Part of a small language model's weights.
Size: width 128, 8 heads of 32, MLP 320 SwiGLU, vocabulary 8192, 5.98M parameters.
Each number is 500 + 40 x the weight over its row's rms, rounded and kept within 0 to 999. Layers, rows and columns count from 0. Numbers have three digits each. The size before them is the row's rms in percent of the matrix's.

# q: layer 8 attention query, 256x128, rms 0.0969, rows 103-159, columns 0-63
# k: layer 8 attention key, 256x128, rms 0.0963, rows 103-159, columns 0-63
# v: layer 8 attention value, 256x128, rms 0.072, rows 96-138, columns 0-63
# o: layer 8 attention output (transposed), 256x128, rms 0.0723, rows 96-138, columns 0-63
q103 098:490450402531500463503530466465516533427558570514512502485476445514483515458494506475588589476469465526503480508524546550466502492516519513476467517513414437513486470466561465471569504538470500
k103 097:441506538503503486564466452514536489469515536490480506452536510516544471568555599525449525506520479492475489495447530467519468487470621514517451469405463514465517596478514538487478456548542441
q104 085:601565525500546397504533529531539457536471492576453552522473528504489511581481479466395466468575495507521433467477521510448484490470540456485515539494615561546513539468461510509461486397460484
k104 112:594504444430519493489539449511514522528473489487517455534436475439438494548496383475459494457482454459521539434492567452490590523500499509469514537547489475473475594474498475464478519492489570
q105 065:510484462530498515541494465482538502432469482523493488529463515510407462543571562545476487586537479553471497461574390498548501541483557474502535469513471484507531451428509519495545434508530438
k105 201:455483488501483482466481509448474539513579472475505479481527521459415479518544483505556458539480571443486473508507534506499531520541520569532505481572491419478442547556505532461531447552550533
q106 096:487427492520464502456545442548484551515532507541457519531484497423492493603453429496494499540484567498526555539502578430519568488483493496534590504514532555505500516529554403470472548438498512
k106 097:544531520534508531515560510563516471507504524488510571511495412528508505442495423487479444477463520569601463490462509526505531511509494495534442510488494452510515469458558486452390569519457467
q107 095:529541514510453470533495560449468547522478491498520526529503538500540516463494520484467486500605541480529500511474528511470393549484495505534518486466560502539481531568445547509543483402489512
k107 097:528474430455468541497537413517564480548410509492522468566451498512517565484506475498467449474570469454529491501479524457480530565501460491490551503485542510580518491462486515566504529488521524
q108 092:484483472510457418517598549503486495501529542560419522542502519531548487532466517502472524478566534502503491546420543514433395472517465536538445489479533521571471540552499534432507543434467490
k108 099:573491481528491457468532476568572515527449533507557495525443465484518526552476559498425533442530453458529514490467523407492518528461475509479518512421484510511504578477518484522429512460504506
q109 078:543588431571474477550489510478493485474539573453535470467494443534480534463460524528510529482517454507495484514457458519482457534519533525477550537466493471480480533441469563512501479524497452
k109 079:485547540463505462518414467539528475537467479463486440561553551482523517596449563497488480461483467490427471448501483401473517501482523476477553532401484529535489539521507550540479490481499527
q110 086:523540483520445540527462520523506497516533513441548552463510490533526593471493553514451529467469506525437529508429457532487465572521510478468555489431488459485532471514455554483485517551532459
k110 089:434539494560490456517461520490533483543511513495527405445555535530531481507497592466521461468495477481500435514574438554457501525479492505541542532431556542535489485614474560570589482502491554
q111 097:453490430588525490529571476514541504468493567536490525487496439512511538543482494480557496492541462442496459502506576477468514490474530521512468458528431480550485419492566509499464449495501521
k111 103:536524513550485497612496428529513491497479526482447507415513507458491536595506516496407509493414412507561462437519489517508489505479588457513537459476500505423517599433497492522528505551519482
q112 100:515504562532422507458517510493468488560523551470519367503484540424500503498481480462522468546504532502517460531477470515510461511459529535505577543468509476500426550564509526544558499459479502
k112 097:444449534516479547618527501489464512483484425511461549538533501520514540537535436469495513507517490532502540486528544513432450457576478470488418397509533532504525531444499456467505525484459567
q113 086:546514530511421537463557517494534497611528481496493462510511588497464490501477494504510461538515577564581528535433457482455496450481526454490593494539604443510490499548443489541528481450552515
k113 107:512466459523553454430488541526509532524538495483504475464531473534444505501503504516556464537489535436440505532473531516543554551475540559552559514582483449461451457546547520497484450531541509
q114 097:509545467550479527450494503455481497548566543517532435482529565466415468524537499493487500527521560481574435499477476502464490486477544524501545505473574508530461528544486538513540462491550484
k114 092:558451426527528522482512509580499577491485475489481439532493462507437491534478465492506483506447505436475508473500584470559547582437557557555511521556493479442430475511575507476482452495498485
q115 087:485537508539483592459534480482481504576535511546515445481553548490416440482511477510465478495490596544576492550467455484448556445518501492516557465500580490546482503512450501501572517508551493
k115 079:508476494537505469455484521525491569504549489450502527527511535467436501485515512500516496565443563441492502453482547492520500532478492594502478509581491465466404510529500497458490474535512524
q116 088:519515573457539480518464533565529482496497496479525542483477424510581540427432452479510525416451492522476549468446527493523467489478451474474454535481482510461536544482476456522427568506424519
k116 096:491505517453472553511534517476514479496445525545502496536475456529575480490472468475466516427548474587529529517496476509458513470487459435471471506444525544562569499473491462534501549446431497
q117 079:511503426507466516515529482480480526444492505541473503541493511475413507591564579538474471571565505481512432486519472495537493550500554491496553441523455515553502455538533528492488417470546457
k117 097:512478450546520493512472491492515478528492465477546452405541529514441510511522493495525458531404512436506458464523496534518515582494549531476550531538483468395462484546551520497570474564526507
q118 086:460487476550459524485567503498416516528505543544511492511544535462425437579524516512484483538523579486579447533468484501463538438519516494539581445510562534573468531539536530463508515456523513
k118 074:563490498577517479482533502552477554524517533463507517488541490487409524533485491486477475542418567484529516459467549462510505515501494556503523521562498419463426511492509526416445486539520526
q119 089:463533495579515532471510528501566549465539504486499559464477460502479513478562547502480519488478510562487566494457512571496524494608493452444526469498519446504543462477490511487446535570526447
k119 094:422536543547495476476424554485514528612548509495539474430491523560501440452551570486520439524450520502509459565513545588469553520507471520514547497512540468450475544482524514555555495520508469
q120 100:518579551473538498453466518519494460601497502499540438464548611516525498530472453420423478401507522516549460500486495472457460470488506495455517578474588512534489526553452506561495494464479502
k120 082:557491460443458510501580468528451584496468536487453437570407498437532504521473491489488471462521457473504472511468482472480573530466463523454501504524552537569470475543442461527502483402462523
q121 166:452489519501460542447551527470446534558545516498519466470545536467425454535531481507501479494472561437559471544466536496463507457551509563564522450536543460538419552560495559479503495503538532
k121 058:544520529606528443491523503551466540530524534488469571574521517439487546450445546484458530522407551544490506452425525475478437493481467508508507499508511528442448470453490514480448529453466477
q122 082:602640508480485503532412464535490483543521493530531519490482467515466548532505463522509493572497526478520479422489428500528549566448531458482537530491504479431512482483483422535434469438509476
k122 082:504518456407478541536468487423490422479509436441500495518538525507465510504509409455522504479443509473508580468531565510524562501545479494463496589523518457501514451502547515506529482518457561
q123 083:500434559437479585542415457545497473505498450444552498499513475473490551453576504506512432549449492483468508437514484507543521550449495511491475445498420463461539422544459479533475475523534499
k123 091:438481446554516560537487506435493454482546446500480488442566507494469479463518484478543506546475578528507530559581468589495447516520522503537511490584500514496509407556489522574604474534489500
q124 072:444389518453543578478487491479426529475517492446505437523527530444504413460553467471557487567458510499500495541584521462512525519457482522565500440534467521479514488523495442499527491505502528
k124 082:425459509477532555487514492478474508462520510546498574502525486517498472455532476552545543555553562533511509551505479541512411493525537502494476460527479494459501427516502488449524476531510427
q125 099:430442496500528525502553481411570494464465591466495459497486516527528435439538549493579538485511412485455443497551523518473493480538539558514382509492464466550509445472525540516593462569490498
k125 102:462496527463564486530494444504478550476539504506486522462459568483502500583518573529451585507618461452427447539478472492518461500527548508524536449564461566487499555475438482487544447484543443
q126 081:558552502478467505521448489502501534566521526488521477492524540497498507456540468463522522559404528543526488460471460535508540602484457465498497526477512448417508489533514452481494458500502458
k126 081:457474470445472530535529527459523465494511435519509514513531557573490466465547499471537527509515509474465521552508564549494435500535524541435446542538530501533484433515492558568544493545472538
q127 068:429385454485539533482505449539558542488491548447546472459563546468530484482516503441537495510469466500505492510565611493493549530503493512522445450503446452495499406552543465490536468590484543
k127 078:446501509536503552569554531508462503477547529579474522428499494502517472485544553513494556540504514560520465558498464606498398503529552504512489424533482534440502479519433521500532490567520402
v96 096:522508421473487494520459465585567524477514478500523539506509468519525545512534527515489482551504497473552552450498492503650453513456490568498465510449436517478441503448515537456548426492483485
o96 108:441471570525500506449482523468467468507499540444532484521495496507542476485491430397559486473482497507465543568431557437484488492495503509490534506510481445478490553511539496532465589489467584
v97 082:488522473511471466506456460594482454510494495540487540470539445501504544479496506493468514571474453426500518506502515461594500471427482539493478458445551485506471490471482557490506422510474461
o97 095:515488577461470510428470525457598493541429460442468526521494469467525547488440447489535504496469525549527530589456547451482541441525475574445547504487487474546475566471523517565521591510476576
v98 134:506507605507541426507483518443461508512508531447374504523462573505491459445503509497487444531523509450437515522434513481472528414563458484546552469507529565475502576500424476547517466458471508
o98 135:530496435467577494534497518538547556511475468556520545499536461439511564472524494456533505509507500481519542466580516545505489460548521467554556498512630485504479512437536535481556453448542490
v99 101:443485477460533528448566517530487546508499496575493437502485512486519481472495443417441509422477524561509482548510506579432516516510460491501560468480532511529480505568557423593489568527460545
o99 104:446456463479557583540518452512389497459507566500543501530558531433444438549583501485561484497526474467550496481540492454515482519475539460533518488602477496472536440522521461463485457490519491
v100 076:426517517542505495466512494445468523515477545493516553504475536478458460449475479490552525470501510537464504526419478544446490482480437463510593497511569534546523440564428462570485537521493521
o100 074:506505460498551516557516435571501547528516484549530492548552515427471426525551586562466470478528454500543469458628475517502483517462502486496485504486535522511430430432471519456496479518537479
v101 090:533481483563501545484477487542498520500477512479507540543481495428507481445490482463433475592444529462481503503537559513569536511547494526523481423449469536448469495458483523502527500496463506
o101 096:454486551451568527496486496489505470475489501469493511525448534518570525541474432432533538548551460485515460526494566487449507494466540501477476509549452496479507542518562521497547517463497597
v102 081:473494520544576532483490522500444533576494474509543542552496516473497468511463484467537506564534447537507545518430537517421569534479451472473543472526512503492515455479483445503469543543486483
o102 085:484469437465535478497499459523458526424495537491507512541492501490491456559494578542440498563568460445508405559616490545458457522493522465497442480515441508513484415488498534467519419504409465
v103 092:480529552502580470452466541478473509515532506503436472478464552502505511437483461433542479519581495484476573492422477534434593545566444504503561483505543537510497487482479452532467525503448491
o103 091:509436460465549479533478518550493517444433497534504523582494515438494456544518564519459444536564476484529476531626538465535424488545534465541557476532504487521481453452549522498535448454450459
v104 096:435455500448553535503535491434531477537436515528649472502490511521479507545520548486508460453396529553498502540504502510505455509460533462493559522541524453514512452531465534571525517529526529
o104 100:525561521483473564467528428509481508645527487537490531425535492454493496479603533536470494496502484526495492476486437592520584526501456505431526535438540509452487490543463476460503492524530505
v105 139:507542502495452458474467503480553517427550533450450543521518505545498495390469432500512550486602538495462495474474432538526489520476437514503473515479501579553481489502483454517529429442476519
o105 130:452468504518515481546521564509456508507545506524525470524501500486501423500501504442575432395481495507519563466474553402511460494532511471563552507518533467495472536444527485496453547485544466
v106 078:501486463521526512522543534521428557493497451517478557489488534467492446534498516511510489501531530614558551575392493581449498473505495454513512506519482492506511461497524444464531558520513530
o106 092:446476420526527496547498466533401479462539551546541436534542502509449453536541566492479467545520460467473486462587474538492413572448527448549459483576509487506535383498483482447455417527496428
v107 100:500511509481502398530446502468455503476532518420364537504471501537476460530509520585524529484572470499521536502443498532492486428483526478509496530507473484510523531497472472463492462462530507
o107 106:533470429561523428516500564527439543490525505554563482498538464513486520466475526475477481503491499474486554455552465547518398537505482513558535471512609492546480446417485508499457482460498428
v108 112:474506455562474606450481449517542475525475532534597471534524458452482536437474462450480522529450527472446473515579463521463546579480481484480558456464547469552504452546523503547497519501506496
o108 111:510506584459482544492550482481534500487522449479479530501434554504504442557486497565501566494551478523563407475472492453455568491456496521446422521457348564504463495522476540482492540514509534
v109 075:461546537514471480514511457426456463503487550466520468440480472494470425550460433540553444503487478516461445529455464487404509429439619473541542529508520477494542516545512500475525532511552476
o109 085:575573446497485494480501471488554551513510438514466493479530510516467548489482552577407553510517530494537452483584458553509539485499411575498469501467513550548440506449433521500490423513505471
v110 102:492515510453447521508461493482499486550514483518453408545505499460499535504513492427515547487398506494439499461569471519450553600508552494526477482500501416415497548519585475518484526497507503
o110 097:527526497503555493462560485476519521452499523486508540463409468518477567486471425529487553479563510465541476491436460480515571493485463500425488531485445553457504528536489514509524479454461552
v111 086:458487495538446487458462478577471489511490515499441559501547459547489494428458488527445511526470511438484500521491500471565474525494429531510465445454562529513501520479529584469520426472466488
o111 087:517465584460455530460498544493599515528470433471496522519465450493506533485460457473579500473473529550539546512485558452467524440489540544501545492485492480539492569450514507557514602514514544
v112 102:512496496603453589535489466502519487478501459428458542494478454447493487511511499489496469598466502458455485476518517453544510547567480511529434451485501518458491502485495531437499471434499475
o112 098:507487557509486454528510533487549451456491458481494494518375519579572524536445477465487559531541520449524446494521565480425460500443541521504401486506483505533516511489517522510520497511478524
v113 084:513480540466512483487465487508463417550454508554554461478571476523490574572467562527532555487481459471492502496522502446506504487465535500436483583532548446501534491504499549452443477552539474
o113 103:568551520484424491433483496491617513560473445477437530458490454473488571470443482597456497507460529559486497529453442547534592458543459570441521513406488535517477533517471519553540525524477495
v114 091:509477481439523465460509526559559482469497444542434399466547495516506531438473521480447514463516554530529494491496473541528512530491484503491482486456536508562488508499563522557512489527481549
o114 087:530458539507492553482486519484518464551491469555505516493549491432406522529528461505571423452475511564520595457421476437554494469524516521502612550555529492491541511540529479527482584492569504
v115 119:474483575539493523484520489517459473541450545585580481495569504475514513439480465431476528511440505479421498526528515462489515528499479501466533467495573518502484509527475529508492530532467487
o115 121:499540552393484549455511445488619525533439438466425506507473484452501520490496482542532486500464487554535487535484510459501626425515506504436491510456426501467463554520513525520568504538511542
v116 098:490489455546511557554538529565476499476456430578570470444531434442538522541516528409470476530413506550520495532546541488525528543538518535490494469508499490478473509485543531461496579543484476
o116 106:476502580430463530476484439468537427493452512455452490499474527522470543513487457491489531577485503495498482577465529455473521468454507504452440532568383462482548505590505493503523501561485550
v117 087:511492473459559520477510548556480552486505502540491541526553496544513513502501510505494546486534517579598572485415497576485465542488420519464510473526474580506490436474534422493490499503505523
o117 098:413454438534506500546500491523385470472522575487535460548518502496470405540552528462540432519533474487439506519536506507498445556502577436535511473574469443441530438517513457462478473512464467
v118 101:540526459555466528562449449552523482483508491432481574492485471468514517536524479536483462602471467463507487482519518452601474486481508514527427476455443502448462510484487548429537464461528449
o118 099:469515546534479461498487563457512454470496476440500493526444518578589535495425447425513531537518520486481482553457553493450506498481512528513451481489472477517501569487504503515500541501459555
v119 107:510514504411515434518491544400517491464504482460452424491427521516496481424488495453564434450527545519481481526494482588400606488526548504509494522526474511513495517495488457521462536513498511
o119 102:534543465501583522555488513506507485487514504586491498480537544485483517500534537477429516442533455489509516464518479479608420504556453461494542542568590459514502518509534519493477441454519467
v120 076:460512472455452489522491472436542482530469563461531474499469494492456486528492511564552519501483493518479448516492439517489491453424625474524595514524490464511539479542514525551514514501561527
o120 087:537559472555527515501537467489488551575551492531545494455522519505488479493510473559440539469548515512489488422519418564528517535488466554496501509424561535507424509440427505455446472459535469
v121 092:479521580511540512501495570452394484506514482504403472478476497506512485459496473442543507467534496500431509544431497508380551490552473470522484489524541520493512505506476412509441540498482465
o121 097:524504411475501470575524507552507533445485475569472505527504494488465497545513577551458490531541478455538456488604479514525458484532509458518475477532526517509527424472495519483533402505470427
v122 096:471497460511506556461546538558445553480456498602582510472540503460535510472475480417485498470446520569531510545480507557468514534504458514449538451507519528507478477539540454510482577546467514
o122 102:420476493445525570528513421502437481448482548461497446570513535475457417547556512464529483534514460505501481553543528446485505522451551450475473484579397453457537439534506485470497475555505504
v123 126:542510481490471528551501486518471541455499560483537535513510509448520501538505498587497456549469525549572505476456454498549462430499529498492503494536421568420510535493452494479549518475545558
o123 123:440540447564534506576501448511436467530525546490532444509541515528473474469545481447510491526515481500383542501486478552488536550500530447528441484533518457422512502524456455412476453503487462
v124 115:472458446504500579481536475492497492539489454596590446495546439491510538465508486401508549469419530509476487526572526561435554609496497499478453492478555432549503450528564507506467557539490468
o124 116:497522557432486548470532458485522482479483481490455515476449519515485485553511522565487534497522490503546426508475478436508535494473470498411456517530378506495530459558501499519506511556487549
v125 090:541525491537435512522490449401517435486519508438483499464446458529462500555504488563555506472485501505477480493525490464410514502502618464492474572530510454493568517546493524448434508463548482
o125 104:574569477509463437519513514504575519486523453524465502448484486562501554466444537580407548490503535489500471426505438550531528507508422555469446505444509569531487497488446521504487475496496451
v126 094:487495538526528567455518513516441577508525519524478531558459558459524478431493438413465480545507522510500527552470538564445545520535434502509540434480511568478486499509533417542528527509434516
o126 106:417452438477582536551521469519403502432492544489527481562500538490498431573558512454546496536572446464506449503574526479466462524475573454545479467574477476457514435493537499460528437484484506
v127 084:431497564499510497494448451411415476569480504442487471516487502501467458472492465532541491491450489472428483564469514468390534486481525480519510515488546431494545493512456510504453493518527485
o127 089:592554456493521513488521498517567560519497415541469548460480488491504555526493561559416560497522491483553429469564441576505532464493445558445469492432533569533453487464456552519529465511476483
q128 124:495481589501481499475486501469459501523522467556491425545491500545562511459465471397468557483480441512482541453508545453479507553456490506452451483473470478487490462522581474467454508487427411
k128 102:533535440477458480513476480561546453498470492473500451513488433561483542486503448570497514455507547459485577452469446484579524509548512483449559554488496450429528535483526496417503487457521575
q129 095:577486420429455473529514538562583460452503495481495466537483467549492508452474495514441481496483484460525530478474510452513480526557450523503433507480496553468485513453448497538496426468509554
k129 093:555476483466547445522471526545492501478466508446487497458514420449459486553452518547504489436466575534490515533474385581512527505541516525506556490519458481537486524446520471472482526452528522
q130 098:500470482465470573555537451556445516478531465534470505572511554557529503477526533474491547473471543523563569521460529509442526533609426492528383461514526461471519519534474437422484519503488445
k130 098:524579434569483481467443447482494443538536518513514558429520419458508521480521446550518510487481567464533593476469443541478535420540480479510552521492575397473486587498497482495455479494525552
q131 106:492503495499552429492446549461496479475535520439593514455525392440480497435458504501549469543408486445431471502463475507571538446507519528507522510518522459473489559490505567403498538498529507
k131 107:480477474438513465493496608557506532433547533541562465477463540448489441502480542491459489434509490559533444473588434523483437497423516515455448526501469553497478518515509480467470458563494554
q132 114:463535487508509460509510565531534530483440538394526499477510438465449483525487495547523515520509488468491450486561480534590479493469525524501562473483437547518500502447520544481526509535542600
k132 111:502507501512532541496498512561532500477449529538499513542531521472474490514500525586540475410470433508529498494500454486549452478467535446413541522551484486455574519393485515515499535474533531
q133 099:435527466567475519503544449443505535507482461423433487493509546520445531509510494520526468462481526492585487495534488521512518518552542471547507536544516487598509509512460487513571524509551499
k133 098:503559509588539579461481493589451461512541526538481532503535556463492528490475485508542522507493437562485561524449517483441542518504497438487546489517529476491548532468454464476432522440471449
q134 111:550566513470546487462488477531469475483491531476586534457414399472430457513534474473467483458511511541431461510483463598507495486487540470463538454463509516394503505469514469536468495496477503
k134 103:536466511486529430580517517482492507478397500492492525496566483581531515518434557566480475464488554435516513527558504582527529484508446551458514520541549551482484529442484482470542504486548462
q135 096:551551457523526535491559532512472466480446467491501512516434420425443506499507509549408464500396520545503482465513481462479504505567487444572519492497584545450565505495473515506468541432503528
k135 107:555496515510447518561532480484478454511449452551421470511565524573501531510483486518432516456500507491493557518475494470445503570559499478498539534559553477486522589463488515453444514477528477
q136 120:510487501492496498578457526532538527446494516447516452497509480545504511442469468476434514454495520498511508441499519488576435523475487542460463575495453541486431545524582469493527521512456518
k136 118:521556465512499473481489488466569521439531574425567435466530511465442505475554457495599546446485511486493480418490535532505478474445553541491401507468480486447407535551523545470496516553500543
q137 090:422490528507474443451412459457506572519529541439532489472519483481471450476525417502556493448540520480467496488456499565580473488496517566481546507541436507483430559537534510494543482589526520
k137 088:436504521481508473466448524478483551505550575452574526476472478461398459542494501536500435492480582529515528493523509517579467393494485594498559473566467510427450435498488496533576475545551488
q138 083:524568484508439501471558491508508475518437459580418493579428483468483506473503494538462571503453484465481487449548517501430534599525516477527503498493555517485542470523470502478509530465525556
k138 079:533479477502476501544564505505549466409477394526425462516428512512517492493537493470453582505482515467484533522509438509443533599517479460449470515511504502519520541506496429463465539459484509
q139 081:537583493433515521471496482493545489451434499597491483543437490489515506506517502567470589503501448479472506511549514509435540583461515467459499491448464566517532415463477452555506499504515517
k139 081:519499460503521501520503502471498504425511524493447481507437543506502494509508596515503578462505475447540530486523460487455495495509444444447475517376458534543507532502488480529414499440451476
q140 095:418454460586559546530577518532450545528400436486426457486455478493510493487455473495545461555464439451493540565490563463537480466520515503586504487487527514495534560466488541481542522519492522
k140 103:471478493544475474474506419494481509592416415498487514557500474475476512537537484490528406563504409453459522486473491510482566504578596500524524476575522403455513519493455566474572509515519526
q141 105:480527486469469491466480530456563487515431479543456467537497536573528519481540549506512548433482477479449504542552560576460461584460514521445441511497456476529473444500510454491585499569537516
k141 098:509515461473474453442460533415529515435485528459511446529419492486462492498507584487531529518495486486482532428555482577461489497477483520466450503370479473518465474543497523483457464539506490
q142 104:452457437524548537529554507489431521446438443518400416493541504546499501496481446463499549471454456473483519531576600447544479507487496501525420460502441511431491554496531478504539526497475486
k142 104:493531491476524500467483444452476484473476487458495440605490535476511540527532489476558477545478437450552451412518490518514559511490592502504426496545448491459500510488452577437544531514507552
q143 104:531572540468444552516502498504491477502495505517483473532455443482518513447515501497537510518477487519466480500499519512438587538457539504475550477504579527447466521400469423510470490553494586
k143 102:547515507463452498520481545460498480485519537481507532537445504508506511419525562513556494565488524510485542490507471493463484454518459523439496541461562505419462524419481412504426500446471539
q144 094:410465494523501575473460496472493534603514482485555557481462435512503472553509509514560451536499551534531517496533485592471480452477537463494514513421520456528524480520524499506528477513523466
k144 110:456498483456450529474545506530507517496577510551522464489441543520562488486565471427467518558553498477543466477544549464445502521459456525512465531443494552466487454572460526492464491549472510
q145 111:516490519526465526506488507494521518512480504593487412491513525555569493451460504444482471486518480455513452492494516405533463526475449502451484517503412523502510457510545514585471472497443455
k145 107:464479467486491548530497443565544478494493525386511462542453427543509539486526462519519506553537494449508451493476451519583503509552490498454524534457520521436540453469431494420534451506517498
q146 114:473500472490423561418445468433507501545554540559528446507553577573538440460534505435555514512511471499497506525481511502445466521481493493478465480489467469442482424556541515578482413508445403
k146 105:445432554570476511461535480483461521552519458508508534528439540504543516512498565474543484567538455456497479549467562457498537507562446517550504496468525527468522419487526523483523514507487403
q147 100:500476452504564465547522528620522484462457488431548546512514441475442478545500471604511465494498560471525518483501468492583539443509474512545504493552446477534514533439427501420499534475584564
k147 101:525537450549517459482467533547498511490518504496538496444564482468444495521506464532587492430412538477495523471473460517538489419448562493481529523570490450450469553469486494457463526498519613
q148 086:536578518407491413437447485562443463470532535418517504493449405429448506495473400483492449509465520494418468489433502504526479499496485550511536500498478504498473562497510526439457520486470558
k148 091:473437471513538442538534582521489567534462503498517510460525481502450453557496522534528441437463528452505532548545478552457466408523498559431526499509541518444441531446516477475576516555568603
q149 109:505550438435478424535519433562524519474513553422515487483456419460447483537525397496519459518569511457450413516547521554538485525480534551529528495492492523529460561521523526429474472545510540
k149 096:476445431535495460568534539564490557514467508478480524498516459459452456537512490564548411454438531460486544527515470540475485431533519532471514514563536472450465542466471500467559524506566561
q150 114:502439568496465575529468503447492498512520435596484532558525570574553520457514511476448527521488498574534586503521507494428498537523507471459437451514465470491542434530470464515538544501489444
k150 111:558547501463450527467504489435466429444586530456511473513461575531522533455484500452520520544514509514506479492506471473517524519468451471497488538442474526504498463564507493509443455475444437
q151 107:454434539495509566498494489460525543501506446573469481478473586485533461507509541488438512489501520602514600538483542477457523497523488496472454472469483519542483419542488487525568503526533424
k151 086:503503517526487548453522435522490462571491454469442404537521544468523517466479486455496517480546453477465468506433516451511577577542466479524505472487492456584462523522543536523469454466453446
q152 105:492458558522474441502517479570534556510552564459476497454552489478471490523461448526484482533525546456528422486436501479546456469513490584502550501533539512553437564512503537480499463551542507
k152 105:461487521490538481517476531508529534497548551449557492440507471465443470529492421528524464515451597514491478512430475461575490470503527564558523493563510477457469517493490565536543507547566580
q153 100:534554451520473488496510507461484472509481463519409469549509522540458543481517458476540563440415507467473479421566482531481515574513561452568390473521462493468541560563510506476528506476510516
k153 106:525519482436458509520515490457472490442521503546476437562467556497512543482518479470476531486444461477532551429558472495474514602498499443458431496521478491496574539572488520416483502500501441
q154 100:483529480517516514463545501499515478535427473556444442566448506465541525529529511500493540507533465498475495595531538476414480543488505478526572481473564494552509500452482516488534535515508530
k154 094:517444472558474460512542495474531496481398429531449482502433455506563501496510576487452516541540407479456535536519504504376521526540485498463526480376568474545478493467509505480455533487441510
q155 114:443473519542558526469547501536477519510458442510493526474446470456522482511471496516538462606546439478480527604460517473488539439483522525506607499497590512519489497409452527541493492525490497
k155 112:479481514555518467487505454486492503551435426481486576519448446504508493495508547511523428565572449504458532545486524477474509433582504542516589471526520464479479484426462490546538527485499517
q156 100:532433504503498434515535505551471467520596545475514542430558497493498542512478482441514488503505579541518418482438469500438495464506470509525548494511625461504465583505490500453438502486478504
k156 096:526491484482539452530476528584525446503531512531535526424540477526583546466454451486483485519512527536498474533480511482476473518476464538572552547527586549519501530490502483519505516494480534
q157 099:538560565457461462433477445511581443521549541560598563499496521470530505503541539510500523465597501487467460436502462511477498493480485512431551553507487483539472435465456511499465467535514472
k157 102:531509498474518483491507586448520519437509530527520517418448453566495481465464547527426587490571521536511524521547509476498411480483424535438521516405524595574480477483518457556428484492500474
q158 095:434479479461510535466482480499523530485488502535503465451556517555535486532556520514572498461507460495465510533517573537541460488447500526402497492494440497440453470438504420566532470591522462
k158 089:495561505469532479400389505410476527498518575445552495555460525503434520526477593526596490554520471492508454426535535506568477425456525540452500505472456499502473446480448545520514442500527525
q159 117:527514556548524497541497554499439488495564550403537538460545458463476493469474453480490480551452574533567492416421427459533556478550484468602520506523509505482524592495490497476443523422480547
k159 110:511481528520479547553545494565454462572600501548514523496589532490484531498519428489497492454438560526534491504426524445549474533523511446550513507623516475412550573497501495493508505485509504
v128 100:469495479432509539497519536482650516476496513461549550492448529464514420462596492462508487515555458558553481434493494460481411558447502510476479515516492545506471415506499459562538498494513512
o128 095:557479525489487449503525531519424569592537476530454432472523416513464474506490501543500447483425577470529512559536521585466553504557527554539517497476523455484484605521525498510474522509521508
v129 087:454460537498549572473514561495444547476541517514511560538546565514511474464442474428481459460440508500564616501519546504513552397500488474479461499534513514505483529524492473489497552507485519
o129 088:512526456560501431460507486520534550489430516539462478427438423535520516500520547588514555527548560469478446525493479554459479493437473492500602472478476523528512486506517503508518490485448555
v130 091:556491479480499471533482507504537462581479475524433457512464429517509512534525509538486512567515474480430399504531476520498449625527570522579536508505518506427506468458483532433522467465513499
o130 088:496487496465501544556449489513451443496564537465553496527571565452455497504543445494494481445463506548525527447474481440555567472523478497468418503554490467496491532513528471545481477497512470
v131 100:558518464474436505479492398533488442499463513504461399486522480516488570564499519578538511473545518485438465498505439486509500545473528517435593503477475502507480503493514494485511469499524497
o131 112:518491542536500534553469511490508405509554459467522589562497581478530485448492503424492495523460419538520530494511538440522502477536496492528403542503567492517493512483498511482484494536566437
v132 088:473455480463550510529493582459488546529534499508545580554496540498512419443445461457502490543478473490556552455540581447467515463500475470528424488552529500496509519488467498476468500495480520
o132 096:502518481521509476463540505522483564494440539532474424423510409527463502528538505593503478462528575474478449539468459599480501510481490503484585449485450496492507478525528481537528503476461542
v133 104:500423469424467463565556514432506525479516469434568548485442446481512452462505469477459488530555516512557469465500514571511516574563554502498456493521494475501486488468499490554535446533517430
o133 099:473565535515528536469497491546496585487474472554465412507487469507467465526489505530495491472494523527485523551490495501466509487509474577479534494461486555485458485485482467457423584477491610
v134 111:475554551563541569443441478502491515466530509508542457467557537515490497461527507521543579428541533489449538470501491567491601471428445503431513481487488511561480512531535462549502500497500553
o134 103:554437482500437473473532509536532490533519476473452591502464449537599550503425513467469453573448469441527471518493486480485445492510523500556530513496544496505496565464489551480508494502474473
v135 099:510495481478537446589485500517521493496502463478505524490447516542485478520552587526544508432532463431462518452625599495527547438516481490479456501495519509465500546464479509391475495507508463
o135 095:503549425541461555448504494531429489522468525525494487483522468448481532473464407549484487522500583538463477475392383492468493495480505476512606493539472539503508445481508469539530501518482566
v136 096:476502468479531473590513493505504498501486536443557472462443491526504465546626549529540553433495463486485414483591557513494519503483499501472505541497497513418494539489471512425506548530528465
o136 092:559531425573497554429495543519456481563503480546483482508523485462442543487423429500469437521473544516474538459450423455455484480491533534540559477556526549548446488481524481530500499512508545
v137 109:504500543452522514423508589547553475497504535440511500490485566474485519535567469477519400544497454507486555447448426465509484482561502500457563536512501561412482518532482456528493557491501530
o137 102:564505487508479468618445391498471531533470496503481520506450467504513496472481605518498600527527640522518464533508536524485505497466546484559433543461503492559531497496482492469487429495487435
v138 091:434474516451508514487477546474572514499513505460625498460486487499515440423592512419485517484522489494531500449446492555473546535436460536432462489488517533521443477493556513589508540549501485
o138 087:577489468519479505435499469485485594501512473508407466479472447509474540567441507572478485534457546463484507504519475562454456467559561507547589483505484508514425555467482495462488492473430603